Part of a small language model's weights.
Architecture: RMSNorm before each block, normalized queries and keys.
Training: a variant of Adam for these matrices, 1087M tokens, 8294 steps.
Each number is 500 + 50 x the weight over its row's rms, rounded and kept within 0 to 999. Layers, rows and columns count from 0. Numbers have three digits each. The size before them is the row's rms in percent of the matrix's.

# down: layer 2 MLP down (transposed), 2240x832, rms 0.0211, rows 1465-1507, columns 312-415
# gate: layer 2 MLP gate, 2240x832, rms 0.0226, rows 1466-1508, columns 312-415
# up: layer 2 MLP up, 2240x832, rms 0.022, rows 1466-1507, columns 312-415
down1465 104:552495455484482411457556529570428559515542456533483483503448476471448490597517477387434450489544424537503487565470443415526176546506488533446528500421494534419458478606535496505497494470481529535422492526509467581444558411551519500429517538507533490482555438481490451554529395476422524487606475494516488454521569
gate1466 097:503497440545502457475502548438403465535567492562471542494517403556589587460570479502493453374512459544562602378471442417427435503500564437494545408513488511457476429539411571459462502518523560593477531520481492467433435479498487526516559409428479464451472529534504497506535475452452567528465499515471516486475524
up1466 094:507471518556449570618485545490501475540466508477533529446546573460504491544463501510437480622545425503425392520550521480480571444482501510452421492498502499536499421435577479509499480494465515427610553437516584489534500473459439532439472449519541466535450569505447445550547438630552580529598501537587411381467464
down1466 096:483530508513510486535506495536421493525538496587672579352561490582548510443507529521564565539498436465524481476537436441410427445495539436514461529482459575557536386493369539586448518540445557499511497496513481507501529480491540531560516490444500444481521529528419469571517513462490508487507491539533467409460419
gate1467 106:491539447494479457440471518444491508460565489562562562508551454456473544500549480492525519528497518469462471514454547429537484434476449499516475564436505582464498577513590405527511474384445448442483451498551462433512473489532472456500415467482548567536493530492459452505526463503485453569528470503460556601521503
up1467 106:471537466470553461433547569454489591516480470522501480553521551493509582473525480469511510559528541455571527404521504460584557427549527541451465564506391573508459539528501456528520390523542582454568534484480517394562450421518419462401583467501490502521439543610493386434450543460457507424457488537454578630516461
down1467 102:529513562524562490471469523601570491435446499527390496585451449584542524452513512561492471542467477462503516459442512472517575443497531537458556505452474512512509464507509419488390488572495489488435521524526576452563493461501498430474461525437473621592493539466544531458525526468442437525423501396413556483504537
gate1468 099:478408521511402494509506564526454549458458516520514543439493448521486541470474445531472562577490486518534464532526521643487532586421550489445519404511486546534543501516452551549481550514485577479445579496534485548412560466503491571611511502475553484498416485569435509520545547536544500573597510462413499513557451
up1468 100:519513557511452518493483502495399546503461501514481535428499461466587522400463490426524500548451563542582428516487446597445502595457522447444542392532497513583515528526522551551493541482530486454458540540556409391484463465427484567564514472527464430439471514481499508567622404536537579514504417499360458496372528
down1468 097:503436509463517535522461527552557532495457514461451525458558585425549537490504433515517491619439504549445452489474483525514602529461559480437491481452569554444434474555501440564482481488430585455542498508506418488468465485333520565408538481489506472535449408512506439561537554530447486458495505553435455585460434
gate1469 104:622579523487408461423466489457414540386535608528474466483544493496438514541482454538473601503538434480511487479420510489444562395432483450477536463538404453527483521494499386538439551505507525524465474472493494514412432473559572486520516524545530579576537463502567673512435449437525429483590604537543491513492547
up1469 103:524528395485503536546532496470514484538476418465484541592510590575494534571508556492503411528451494445505561471536554513553494532560444551474368489535541513533505525530394572494532508496403519504559478531556474476436572522493590551423539499491595400494468495528479519505412576542601561515415433542512398511551524
down1469 100:488579483544537514504495476469490450545513505576531514502528453554513513576521459494517509554442488485464540553490508487432375519526489535411448470472523524516490429524503577508465553519433527446514515539492460559500493436468523592460544533420508556545531613497459430449433534504515520449585466506454447487540474
gate1470 104:579513465497445472507546446440472482564474535514502491513496458514475581540439491505569406443477483484568580507491590516481494428455415541426449506514610438479470510479494481492533535406548426476517436360534560491451511550547538455571584513483422536553479464507584560524564411418556576377565513526476417459482433
up1470 105:470524533563556460421466422469470506495462449435557526532423512514467494450552587371413567439500389484550510540519448498529469490522492459578472509501513423546497531503590477522508482497526510443577496582409476459525465460443529408561519592482551537456516457472565497512499493490489460479518440480520453415492532
down1470 103:496440539547491531387444462452506566535488595524568534509484539515409493523454544454494656548538397528461531464478471517543504509582535542442479501575532427596504593525498534540443544480503504393559478440442496409630435496508529471450592551556443548501503459470489514526484418526505463613498476513512482460512595
gate1471 099:507467395513554473486513418527436522598542594412450502485558495541400520434508475397509522463454485495445575574522503509497527470499592569489508453586466484520541449574503508495449517457449557440543502575460461584420431520431500499481475483419508456480429510550476529463427607484503438410493375457583466525432496
up1471 101:580549539516478497429441481515461533468494471463480440430448543494496550534504513405454547518521471542524536512484607537567532454482590508455513425524598530553544505525538524422474571469429516578502411601502444552525468567507613445536436448465475519512441501534549572439478535504414446515532407555546488451466459
down1471 098:460542520477487492478547517530514447541534553464510506497438578540458501482484476506580513498463502562516557539614563488540740540492522461424493467506536496503598523453436504504580570528516526474521529473546495568474485551494481517545490570434494512507482497576403505404402525445517454516498473434516476552527497
gate1472 099:581392468500527436481543505514474442523522528595496503535497469434524514581526508476476506512510520476469558355496481478364440590511475522536441470490564456555447478491513506481455591478501502455544552478449484554424410510553515432468497437537517554625479475523549573434480545454504459444535541623505516525599494
up1472 100:504466545568418482492595526565489495474643504465493509453443500538519411539462412538515476490502370447503565456432528417490544508462467447519510461589491526499507519500477507401475492476491459609558529595509504500460495446366480517447495528517524577627470560485520563506530497404472412522431436514509548521529565
down1472 097:522561421376494420538445431517522564571463534437366550489471533456435503474557524572392486500457455553483432548500536502557550442453590439474451548509477469480519557569532513450545478483566538460551470443511479546581517472500459523556533485591417522397572505581525420533474476566484503598554502505479491549429499
gate1473 102:422506574481477510413373616557439440463510537524535488502466456584470548486513589472539423418432620579459485591559474440522518436402532528533475517541452529628547495444475594571446535458408516483516444517381484433521452548514495553498466471504521459418523513475589407591537476525531497492526463538485471478493600
up1473 102:513468395512430481492427442436410560539493499508506480570462508436460498536559479479527431561575551505513526561515539501447559551525456525482523459482520464436516580471450468484497500344603469457550517561490443565454482456475544528457573508397397538495455426416434491449426543450513448454456512407494554468456552
down1473 104:485537485516560480566532459378489449584477488469425495560497577542463446541466422364496530498466505577457534428485491403547357523495484515453558534396502480550416580487490485465478516495510464607509511505514477495548502463460498508490477459501507551533451417606483506422484511482447474504585454414471467451512450
gate1474 096:457571465581547485534514534498400471480473470481419497507505470430544547480434556566511536438522430518567524612501514429538452506515556395542530467513524466352456428456482507517506514453513568431512514438537577507461471509525496516520498503436485489537572557525441542488416457422529452416515568490500499467429478
up1474 099:511485461449442532604516402480440501553510502454449468559470482517633550449540480622593552493536511528454448594548514435463566411478453497577506377510540397462486517468497523497449411502428480507454526499551514432540567485460390450427560531378497516556496503465541569592433391540507444562506484577533469492448494
down1474 098:519516557495494498549486517497447491554556519531509489410512455493521482524482472628510482578474490579484469554463460557545277529490498522487484439550509519558470520505529485509483431453548504499415448478527538560584537489492416534415549512531546443531473421517541526442461472517489481502482554522546530548484577
gate1475 102:515533505467527496465422429487440527423576532507548478551533563509486522592483433459476565511512578429566507529528495540476549560549548517545540429517493443508589544410484515511450525492485532459447474483507434438532558487568492553484505481485488553417551504532546494489484506494484513411460551412517441482495551
up1475 101:487428514455490426497553470569473542555503470427464492530515514498483492382538489574522422486465451464536572565512453482558443528502485479542452474461542507466548521487538462429494457385559510498471453479473475562484452586417599517515431538524453442524608564519557578555510496530435550504514498480640554464492533
down1475 101:575530476509449439546535540523563489498460539469424527492443452458505594475502554425532413320625487502461480466473497490421489441488478541489494490547522420446495495553481487447571585550413527505511623433472550556534550633503462508575515442523527435627394442489543504418406476531482527509586545563403465467488459
gate1476 091:559397531524545522502480473454443508451602587419557466453482476465478580470541481526547472512436513557510563567486462515515479556473421460506548535467565520534521518461474473535495681425476530560459405476490447559479492486461497438523458385579491463487594515484549570505532441468477584549454518607504432509485511
up1476 095:502560469491527451452530530405489543457436446510482476569545465495553470478419458471428515428564516470552497361504562542460516567507628473486472437599487565512494570500472497588497436532444515485535572503487483431440544550465424438449581568502613511546437559522419520513495548531532549466535522445552517500537555
down1476 098:516553461570560360481484571519456543524470501456491500520488506561467405450521526551523555476502446433470469497416434486476424506447585529539487438480521549536542511490589476533500497491495520463488493463460433519444538554415425504574554532453523452476487488585500522470530529501487454507506474500494467496553523
gate1477 100:487505470443552440524415526484527546463463463496477450439459511432457458485539553523586485400471518525561530581533501458411513496606588535471455450543538441490496576475539486487565527504465480486526494490435475475532522461550455432489436517492514423409438569559428552460559466446556483508566450523437480570372564
up1477 099:513486460603474558493622385544488471552462555525505519458547434514515561439450550429537521537519425515543441555476505480573511342447477519589446449498491570554605500452503496521454521476569468557503485550562544576536410481446548570470523486533555504517623542438525482442481415490462430465491451407603449444553468
down1477 099:470581610395531481482433499613554537425481529531529568505573418524424508455474532600476507542480503443541538479493498441428508520520523536482490558519443597517548510429600505486514499498582577557421518504433611506538566590500530448412435543550552508456549535530545507603495425427414511370440531534449565473460508
gate1478 102:593572451475455468616422451491565507491639528467551486501580396413505474541514494507504517539466488449476492481472513535503471508466502476510492506447455477446360509549569463660524573506430449418403553481607501528504500540519470425544552494521492516552558504480415588480407520479498427485490497623423515460451496
up1478 107:465458536425439462522527492413458495571452467514571468597459456447463483477533527515386431411441517497454525510524494575481441524508584490521426617532556529473446526470481529548450561471523448406411562500545507456456564603497403492530544540533535445514451483487509464522567454580538527463593532547418548411485537
down1478 107:531586503432497516465455513516550519489539450374526504524473529486570441438549518503449499576446514435443565447472439432491423476499560621485440503371565514461462495546496512535492471466462499424447526476576533493517582559414420481524518492505531478565549460528521566484526583521503517493554496488489476611500487
gate1479 099:482429566471490531402502476522540489478541500527479581518465411487506564484504454448464431532457465519472533455526497492582520514479526488530519505454439446445618489581569513535632562578438519550526542521465586545562409452509515543419512460421467514582497503475577512489561525483462449505513513455482480441507476
up1479 099:538545539509542520561474457497533425548465587517494459532475499464407492465445425412532504415505484465541484626506533496549540514507551489491423513404581543550529477390534457526511513397489505515509533511508384444419556457472533484564480592557496450588583491433522558467510590550580522510483549494463547460505454
down1479 101:606525574521561497448457478472512510519549493508586580514472479567526412540413522442564522437570559513560442478492455528497423544523532514538515439443479535585501543394475446598503449583494505513492501488529493505392610573463526437526478527639490434470524485442471476549530456579450438524536516573541532463475488
gate1480 100:480574433503418511576484471517517545437551571532555652536513435420524501524534553495566468508538524448436477399495425533472441569499433461466467460525515481468532476525500512575555505487549493441609522582581503556562548498483578401419426437498523606483474479477466487466556562526493506488500455513498522516475507
up1480 100:472498540487483501445454528525458507541438552529523482495462465455459524523584500579499586492565478489528566461503541521467477526444589508560518537527535474456517537553465521408508448498489545407493453560450540506428474416603478547579573538566524492519544392514514432504485478477417457474472463494566536449379438
down1480 101:471472519436436546484449549529483508429471556547433519488373501531557450572511473540499573445473489566485452424406437433471559480469362595490522455558454502496563483520517420545472477445551532436448534564541510534538506488589474610455482514464518518510543461552522424478534509525427486545510515544550511539425460
gate1481 097:576438423523447419472506552425451456570460495518491519456441480557476516430458441546534519471496517490521455538375521375420417573426465541505510505452389526442472482451483564509495450511511599481441423498435566427435496452520539593461486471552568512551594554529472591521524522625470497499523507514554452536496512
up1481 098:503482490530483550500503428475442500461523596461538587476563493495492571588543519390554496570469507568465515474557508550532596503535561524504435429495611498582546507478599565437543541463470458532561496479600534517476484479473540465518555419473440483494531416557496499524466385477534561492496498437428435509510471
down1481 096:510485479593479515459464438528508482411567540510534643503523473526530533596554536520468526490505467540486503573472487490456365543528395517503422483505451538477552501485511580538491541540549570540510501462507608414430507496466550505530547453453553443516501502481464501523471470516488527480548592505542523501490505
gate1482 101:532475452618533484511606515443516508510514515503484512485416529467522506612451449495478508622567502446572505516479499575549475503436370466479457465530494575436474473488503502412486495572483482517529573550557397521442376446521509479412536448564480550562474561441491523441558459450546475529531543445515536436522450
up1482 101:511495499552416471565505586484491478521435565502459401518551485425445490503490508520495561444512528592530496502507493567424406488525571485517500559414580569534480592515401466523497461526488485576513500488545446439453514460551514424538528481467503499445499471482488485493438490584443538447440447525502489501490511
down1482 103:520503477540479478462507503513504468425533465451480511548479436533518452557508541526519559591524505480515456451476488533478587520498442531510483550481460522517441524500438543407505461499421435591441404499510495529416508501529504556519469505457511520436486532489524558397463525456525472485503573499527494516564576
gate1483 099:561517411504566503526433551455462446532489507427604585540485416432490557546525549542484524526575530484502528506538445530669493462510540484474595529465530539476511552458464428504461452499458431505479583482536489455573504513519521369488554471456557495421450489456590482505534386525486465505462602587501493488466493
up1483 097:551532582477532497547496513474525541442477455498531469463515571409423476526469517500410498564513576512467456532461511510529530546508367543496436582573489521410485525514577599548484523483541501527534534484488521477492386510617457498413525537530502540466533515559577542407440497446496446415507597512541513480496460
down1483 099:487518571542538520578498579481504593501527433510496443376480458488483484478421521565355554497481580507474587521502512491362345477491496453516493438521512508473411425485541540548493508512556579561511556556457483510507509573541483555408572501484528574505589473518559532479504541508416498486557525380464500493500524
gate1484 102:517462435466491483468503451464434484510559609610431471480499474485501521471490482510463462573476478454433517454529347588482476500559425522442422390649496544486500494488514472530430560546573623537533478511538455552483484512529433535518547434501517385474406517513427494447475419577522486467557477526496480524468505
up1484 098:497511452559597538502552514512463487501403467420480541542458420518483413490485520486595523443514504377587477443345481542466458531454462474528545526521522487446473537507450410487451554533562506549474478542464490636478557425437571537472538533487601481543568520561532527488564519533614524386431514496578538508437415
down1484 102:543599534556509526444555553495483563506475454378507601603500481454469413508508485503546496424545460526491458458433526417472550456470453543477472554481476462497495485501508501530455540494570474521538535512423448476483593447477486506468605556521506535520495509534637528497509488551479497500449540511578529512535427
gate1485 103:500395445563502512487507461460486476530464531509526560509489482439444521495553504485522497549473521477510519521504543484498527475419426526533439528535520505472433508474554531496507530439505518495527503605486596492463457577542472528526480476498456534489475458487551507520603513545480475525484460490470504545501442
up1485 101:517570442443541554459499389433472450580490549539479458548388523450464468447525598491542453566468563494523444423508497478599518576573565529581422448499575513527461614435490526429565452503530597473583554557610488478442423492520512493511436491515414451503528491535458485508490510567491467550550514455484532517496507
down1485 103:523502427429493519547531528445532535472486525549560541558487461558495494430584534480567546512451480512459519494560521484457395487509539542594489507556571514613560597487462508478479452549546536561499551433486534547538503464542477482476560481423574461527518475445460444473465456496536548434497519479565597466560476
gate1486 105:529479556536537482525522491565493531386524436578499467577516452514491509525505456599526494502476520584549419622437384548419496500535546400522495483464462436509558480590520466506515479485511540495499508430494408449490518531498502497454565499538534536549524514476457606497448486432548504403527502435419400470479501
up1486 107:552473557512540465470564524504496544556464527478558513423565484566466475434513512472476521516471600574484524528596504480423470561457466480539447497577517537515612473470520510512538541436521514457549505452442497486462446463487525589530572471493451457521466457589430541550494414462533553445527425436472491422444541
down1486 106:481474527490513485409512498456511493477455568537419520492418458471566483540514541510491523510516543511520532519536471525508587577400571435489519516555511497491505454674455553502487537459482497437605484430453443562399448597500492507470498498463408518478540438565485551504498454497542490398525412505494483494451557
gate1487 106:543435537458451518443581480575484539529540467481553496449564504554472541391490477495460459550519563538433517544477459467516513594544450499547496526545429515550447506504464574484547554540546556547478445493470478577579459564498568445555480462484450485565584506488538595457512551448463519604499476565566483455480491
up1487 105:450424501474526550499532513486526454486547556501502534474542486333476596532477461491537500444446639483564457553471546470539413561497434499522379513504513495529435555509477570532536482547451540504563350481527468445493373427514504420545499455488386517383541477451499442457576523541432595496435502491505531568587428
down1487 103:465393472462492614453436406567521501483517507499504502447477582417493594507487539558551426549513517499473531539566556453573395473464449511552508499541543470474477486506441599453491543524422474551520547521515567491636423433504490422528454465503437527433488473430524455472516437524461567487417459542510533546447493
gate1488 101:508526396558430470512479516428483429602539469485447466449493445522512635540443486537446511475422455395589575571473520519439389504578491501578534508423487469446491551583493577451436509512405484484576566493518481495546489480552523465528469512522483470531467444499527459417600477441460431550543595479481427498510551
up1488 106:449455491516385548507527536451408523478414545511509500484543533487503569496450440448585485470495500614467463515431430421423571533478526438466427452443463442508483499483464486561491572492455475501481408523498536497461455472518478460430452435551560544545558528541497474542504497608492467467489516567452476515457471
down1488 108:544503428590450407450486523444458449575514541518414501465485442510539599536484499488412494494448470439501531540484454445449339493496490455498514600445483493447549551552459523526474548474435528461527556488437412478545447524516573517533486530482481483541506556498476506401589498467467432533546551492485429525470550
gate1489 100:622521521513458491487514495448457515423580549495525373505451530426452580510543572585491521470436419573527522520440430497421476478496557541545478433431611478561563580473602474501453452456476508486456478484366473493577542434474512498516505492584505473596521557410641559473447489494496514463479467522575441501471561
up1489 096:512501532471491436491425506551529577447609496502530486555447502400517440510587549612479548511501452527464506465473541503465489454434493512507515517449546471497567413407492516483391486551476496443410526540464480434561558517458543556539472486611515531510486527545573505437507493458544480499496479565561497457560584
down1489 090:489453478522483540611509419550533534464520501523473513529547479571528410424494511482514440541611530462473453526602511572453624451502538473508519497558520505522493506497437470551521588547439594536545493551580545480439413580476498554450470502503544492471436548530488536482500530482513463519508486453503540428559559
gate1490 098:485509480467557558422465442458517481457537437542588538463510392490456518474498504540498528403542500447512444533553394611582478474515399505531375588567425501456427457614501455502479549432490440455404457500486444467504541483446601591446510549485566485475507507512485540459504531494371604595587599526423533510462426
up1490 100:468506479522505485504606472436528504639559538459533495554515478433528426486421537459457473507490484472508495494524449539527486481469554522526490477486566480532557464414584479517472574509484470469553509449503414470527474385397589550459540596407579551563514538397479495439503429478445563407446552467506493422521531
down1490 098:589458486530490470518542523513519456509512468536549380557588498429446529502499540501489608493509448425461459532551452382507472540504445486502504548571498444429558544555484458585463507500615554535523514528544448507538470506444561566479546555484414520540467486454474456478543486480446567493477583496483406454645569
gate1491 098:601450543508493468527588493425535532525438486528423527546407571480515588605518437443486565436550500411517505435492505582505486578434469446459533545497404456534486446510411548506370494583489500468448472496466511497504427521487490517554576464448561435562536569532478422413557470489511486502479527501582530553395501
up1491 100:502563464477556501549398479547479517478479611493554525472426450539481426567488484532465513501564560458567447485420494460532483447512582514443538561554496446518475516451429466544506524557546555482545568490580430535485515555522510506554522436567526525563547507429590501491564484528504515500585363563467472552581436
down1491 102:549547500465518582524500524491523455531441597447479461533502542474537453457591551557520465468542558473552581540533454387493510446508624495474543486484446505480529507499501493491468500509422639507546488348524570574486519532504481520518548493561461444526557437407536402506546559474514558384589452501544507531469424
gate1492 134:516510493535490497524551512541467463491425545500486501489584481465562510414496545475504524546514513493503614373516560518523476478525398481476483456614544524508491527530506509531501495491551525501529469523498458535439560562536451580503463584524521357357529519514424489508538439593523558417503456505602521458393447
up1492 112:457507571493450459497529370535577490454565543459501589573505475479456483585535420560439509491610495533467508541477551450546578588400558540445553507493490542492512488459525510516550568471476417487479549542579563529540439470449512474499483465516508600499538483509513494440512548547524413466515564544473418440509456
down1492 106:496428479533489531516542485531594479534464543510513493501370509516418470580523425569483550409480554574467438561515504476513217492363465534477495481401427487519587537452379473507501504469490454487561447482480546501643404527461544471476516515442409643508481538524472486506502506491438512528513519466412467529510512
gate1493 103:481533476542461488566501381470493484436466479494560496469438361467548439512543500471464525459522549489579497494562505565535487554513489486629612524493459416491577401524407456636466420556485570474495483516521523432499567569478543481486540523460525428487512515461647497460468528490435474522507456531435531551487556
up1493 102:448512487488419475512511514624492414523516501571495565443499404433461449513469372465484493491453531499521459480441470552476400461389531485524470507467392548508460529603477532528520371517563554519534485447480582453430465503487477481554562426506526510520489477536576433446533457496482538436566515523454437531483468
down1493 102:489483539477474538558468459509500563539523599515512515467477411502452482529478486501521558416560593537457490532523568491554680471463542447434532538473492552456516485479484516552613456522494467485568572497509527497453495474539483393500503461508499484504485479484508471501395532529483468466383481518535477515543588
gate1494 094:531535581447566485501616420544454533503485455482505445469499485506472484517549499467497516425498517490520580494495532482547441578487431538442484425529535494492422515477538522528494585580440568567393567453468552507529500549506490471518559465465557480557586499469522467480535436514560509524485446486568505415460490
up1494 095:460527541450543626423505496529550558404421422518490459532578478426501525453489532530469504477548545495525500516623418530457514445365431489349516579497475503461531478560522544497479533513476488556477533509431570466457659485479492491487539466473458422448424505425455433495475472453505380528488438404535450492571463
down1494 097:429482389506436553451512501633512474518566498477458515529544492475512581513547437524467528462432554360469484511504441481473324450458510567479514552465436457467518494512496550518575463573500542507633421525492514524474509572538526535510544499455533482524463541565414473483517438523437430487577432391469462495530413
gate1495 098:459516489541507531482442520583449490455538556536574482459508522504482469518468569573451553513507476481479498456502544508505522477506500471502458414522505518522570547499510422554474464518482422553561497525493486553451479498471390475518457482442595522515486459465549479524485493516531519487485545595480436505430453
up1495 099:572502559444557492506557519493478541498529440430459509495485570450477539497487544421535462419440544489502498540547377480538532518482482481419452438448587484476527413467446404511498435582560399567390432461531462426427436532488468413405486494437537452510583448429471480488507526388437473478486587549516573522492503
down1495 102:499552512426481489462485558557490525508474494544497508443449452533564536554500458519489455474471475470491493524498531582523561482553558465360541551511481538590452528410514439530496558509486510491451464485505461533442454459515535518581527547451465567613587478582496533467585431471465520534439538478482534460570498
gate1496 098:429582434548473521466473453478487526518472520489536448519486578549503603452398530507594496503612475568433595513421480468537524587449440494422451507604534485498629502477510469447561489477565465602497537489524489559504487437540569480523504584556496557505477520452524488417498523495518438473482657499556459494548486
up1496 099:481423564531604451464441524535484552523499405432449508453488518572467559454527536497459464536534483474443522507428480473456462500470523518485496464497509495483378535545399520499433529486589500495431569458562537465432469507493441469571558449553481471521529538429428484476573551540599566546459630480471503537518498
down1496 100:489522496486494464468544537419449433493460570512514499408486509501484393561477518558505539484545540509585519390504470577493522465457522405528529483510565527529512531498473441577385519507517522553463474459531419512553474590397449533587460578525555474518432465550552492466523449502533482492551600554510421488558497
gate1497 099:557437464531545489539469491445370491412516538534541558479587529546553518419496524523559523587427543451495588534438394367453477529480537471498632513539545530532510526486501464563453459427504508551520556545558465568456464457543417500469502491503533462498599505448515549493531490505520523506514534575557417511563474
up1497 101:553464496472535524544408427524536459491488544518553516502517539570563412537662536483545601604335513508530508504442495395494456514453422503537589634516517464478536413517485478500511420432470506530529569504597563540513469453542479497543523632442511539500570367514487489450510476382531440516483462567487490591467469
down1497 094:502491519484490676504492490512508496541510479511507525503497554493504480555632481391534557544530538474507470502486557507534392482431432528498484532470575449487542536501428485434458514517516485523497546488486570466546504468523556494561545552548500527476467431554536494471466494494555448570427454506410525522486525
gate1498 097:442503462598543456533511509466441500451540597489559475479542546513525511440378505505525521498528463556472530599450503611494516549462467449576418536553526587588506481441542606474515483519539518468551428501513447516447528566554578457482506549465477443487466534436483540421526466446515479500479413500453513458513538
up1498 098:613484553486476486551505528424513522508534404484572456492521557518490520514413514520407580461492498467524380565423560400509520455576585549545545498426468407497413438450446523530501475575570476375420571515624508531545559475482499513488515493529522433618497491482493493602489470500507516529502502483629538467526419
down1498 099:501493475500482492569491499425456507565586447384521462484499495477515490580471474459456536465518481488553468505440505454517413356509483487473569419492490450518480431465499501561531487554543426511366472503497463522526561453548422532551451581476528429576500466614498502497475571418543577550480431540549544498486451
gate1499 100:440532566542558513528570557445429535496501454485470407439537513613524478520535513481526508510422555556513399557503427420505533517518478448458497518571501508494373585460455495497470476461475545529419543491490492530387570512515521490379516536566503468496490461521507506520480450469498594488560597421553457413426446
up1499 103:442434597541502520485513564499481521479491495477533434549501302441499509482448488504600492477506469557376514581504539515625465456456450495481486568496542487456488490463511411519549486406519570490497515559459604562542589522450605430499451525394462492576524489554553549491460505519456482481401540516422516516447465
down1499 101:464579510505538622441458501507440540515542441521505438479554471477533478450517572474521523508461481412467552478549501372544548485499482512557566472503504458527421531495486502449533496439528480550496484438462468598503495493470516449506586496565466429564511413567496499495450478563536523479502520498544470458540556
gate1500 098:492441549501539457468558387494552485552543448497545415451506570417430502462420541459478478468442531549497539489424491447401490492405447493424535494461462501490495498406541613471531524560544423531565404476410509475413490555574447519467459501487448519434483502428426474494516590491477540571530497449522530525577482
up1500 100:460500431517403554548420523446556547534559580503497548372407570442471485509549483546482507507420547457568473581493428511498427503533584531536453405561600498505485559474534473495430549495481460540546433471575482509510566491551452454538573530487425471460534514516464446467593467545429529540471463465528543557550476
down1500 102:475501595486476574515456511481526474548500501567421563485543518522472560466450538462535490440456484458529489500431509531455517540339490447468514499437409516492510548437504470480446618493500513523534509543518562564501530588513549535466497454570443614469481431476478490482530463491571496544512476422480489481480448
gate1501 098:552453480507418446495452435486522527459558546533532616531493480460562434512443515530503546528476484521473558433521535594532475479438439414467456570557543562484427378489428537428362451581514485428528486481457458566486541439542536560392556420528492637522485580409473477338509386531490515570532442475409539540478501
up1501 101:525532521489520444462577526512611508516496562544498465498547568411395547563461527525575460529490522514490554486511481461500429630509556542495477492468516518486431470541526586594461474552425539433551520496458456483474474538460392583475441485488455489505564512432490477558443495432495438474576534522532540474541488
down1501 100:484535496466480516543463498500579526538502546489510525511416395447515581481598560488479486468515513465488601506466532414575306560457491535463568465447529451531482450432580635543447573469463595524509554505535426535486519595575450512469555512472502533557561503537545546510446465440507479556508512575474567564569479
gate1502 097:473471471462522485499451492535492530486453442424394463441438395437559467434543553409442537477509483550495367474549394565552447434498484407419536559506508540531494522561538520487547557508560387465489440469400517450459495555475466564581634475468532487492580470478499497476458453555473608432502573547539501447513454
up1502 099:510544469435485494496483518572476502552510531489574474507383627483471545457497496568450512457484444488475477592397503501502477545497510416534448458425513482551443467479496532495487583461629477498495485503412505580527462480525367529394507518546435521487546524605508580507537470374472448436387520422459499465523502
down1502 100:609540481496482579524524420533533538542566550509541461457568515460587485498487450545527511487515523476412575502502567576435625473451592552528402446507495429534513534438431445523453534459485533460559536403513548482551477391468464458477477468494471476467484458475461586465513498392418432538501515487463576478447507
gate1503 098:481532478543454517490419490566554528439436446482512490444475476575565508530472481529449539499520425494478582487521508513574527475471411521512488489513526592505491449524432521541483423553466436449522548502516514597529407450472462508533552533426601532524499562460422524452552494566527442577464548582465525485523569
up1503 097:508502511529544485526508463473501453440434476530529537564532466493445483557410511479416486487403544530492554497533674575435517520482564512517548460547566428564448539484486485471517539600440539525512521488520517634450437466535519448596484430488530442589638461541559568555531496461472547486543534480411439573393425
down1503 101:421488552474476505525550384494455572498445464510567516505510443417532430516386582524502520536454435441448528517477555629449614578570446580552512496424515496523541361458451486576496496563512430538479603467613570540426614504524469419555462560520411494546474469474486567446433507460470466493494534600518453497469402
gate1504 100:489452481585567489497436460540443578546624577512505463549482493486511499469556433654467492508489523550510525451459471529445428379457500481440438495476542564460504446486437552474431498457478473490599551478535434508528488372549525537557511444553573493474402518543433491454483541472432530430506552489493529549477491
up1504 102:463520504553514482437499497523467447518524459555520484561488479504475458607489455513453506454495603471500511602532479548420493516554483528454468397438423566468569381436468534433535442520515460508483458486390546531467474497524478442501460478533426607508543493375497499475595542323422541565462440503532478485553433
down1504 102:522492546518493595485542564494448452441497453481522491457509403551502557558524469433534547498516448431469555537456499518618534575489461507435491502421516550424450498507523485460545516468504433507423508526548552500522474601528343534512486473426512471417528427468451491448533596486462455516467433548521544429491482
gate1505 091:453503476570538432494427588392521548573517499523575463433549499456513499535537576476475502551451438466526581510521408485493491557592580450530504467529395517515609522403576551450531496462523500427529479517468540512588526490565421500509613509565477545474511486487544409454596433629607619536500522492501500471490550
up1505 091:506615436520513493431544522506478511566477505511529525520559508505553536438558520512464560537465506459483484430510496521471517485545533455448472536554525599545574568528567529581448429439531560440547461475542389505548567475450460437582536458553563463413453442448512410474575529436519550473476527470407522607555579
down1505 092:479527504539535468513517559413538478502472466482498544454517446544465502422580531453546476542520512523589573502512472483571300576497487494503516511504485571413530501519475430508535531449572473521456509484479560452547530472424511474506617434422440517492405553482471478515494416477625613485475492496482507527496462
gate1506 101:538489382568405508445508492448514445544550528457538468509475478542525477494577488477489577603510479503450501489460496442451463468520397515498502537587568567458508539501530575485470443431577574497489518517441503533507489464568553572451515502397545476457503476502483436557500398491505544548515434532579529550473518
up1506 101:509512502528413559391505505540533584539525467601479481511490376476467526471523558476561505547477476518466516516381508549504518465536562567452390453499549517460561522505548631602455478486424563563559542390517516505557474519590486559520489420411556461521399444475506416562462442516458548399466541448459434478457407
down1506 100:534470534434432467510473475534527557485455473498570564511515409556435571522474488499496490584439578509487474464531540462436531516496488500488481541562570540483461499496490537580478478528546499499485577535549539486477499578517635459520519437558460478341521472417504476514478455624532528525483486450529480535473505
gate1507 095:522534490506423579527527520482529488440504517482513530471506515401470498478495436556467598510468563574438531526489492506549490502434370528430519428460486564514465527444496567541555537487469568515525474481468533560502535513546478506467515530462610521531405462507477522420571583600498593477544581384607460532484473
up1507 096:452496470480510555436529403532481451426631480484523496482447520576496519487452435506547479507507480511510404539487543460524479534436516410508519611546557571524440537522426545524504547576565503482538550534525483487516403510542378490484457552519480494452432557521490519494637447504502532487565485545501449519536489
down1507 099:452476553489489557512523452480539531457521530472506559583493496423517494491515418584568452552529556457461448486490518506484381463427522499476501532525476579488443464495452649512494571562532528432473495454374527451489457485562471466560448418557513449467413514509555528530525487480449505482529501538491386561432512
gate1508 098:538462511443472496514521436455613501525471488485535488555378438435418545472433543469500495621529476502476449446426564575446524453500497529511522556515521523480497533535536533473556451485417441491568556479541553555492579445560507443561524536529557559503466503500536480496446499546412556480536473436454562458525470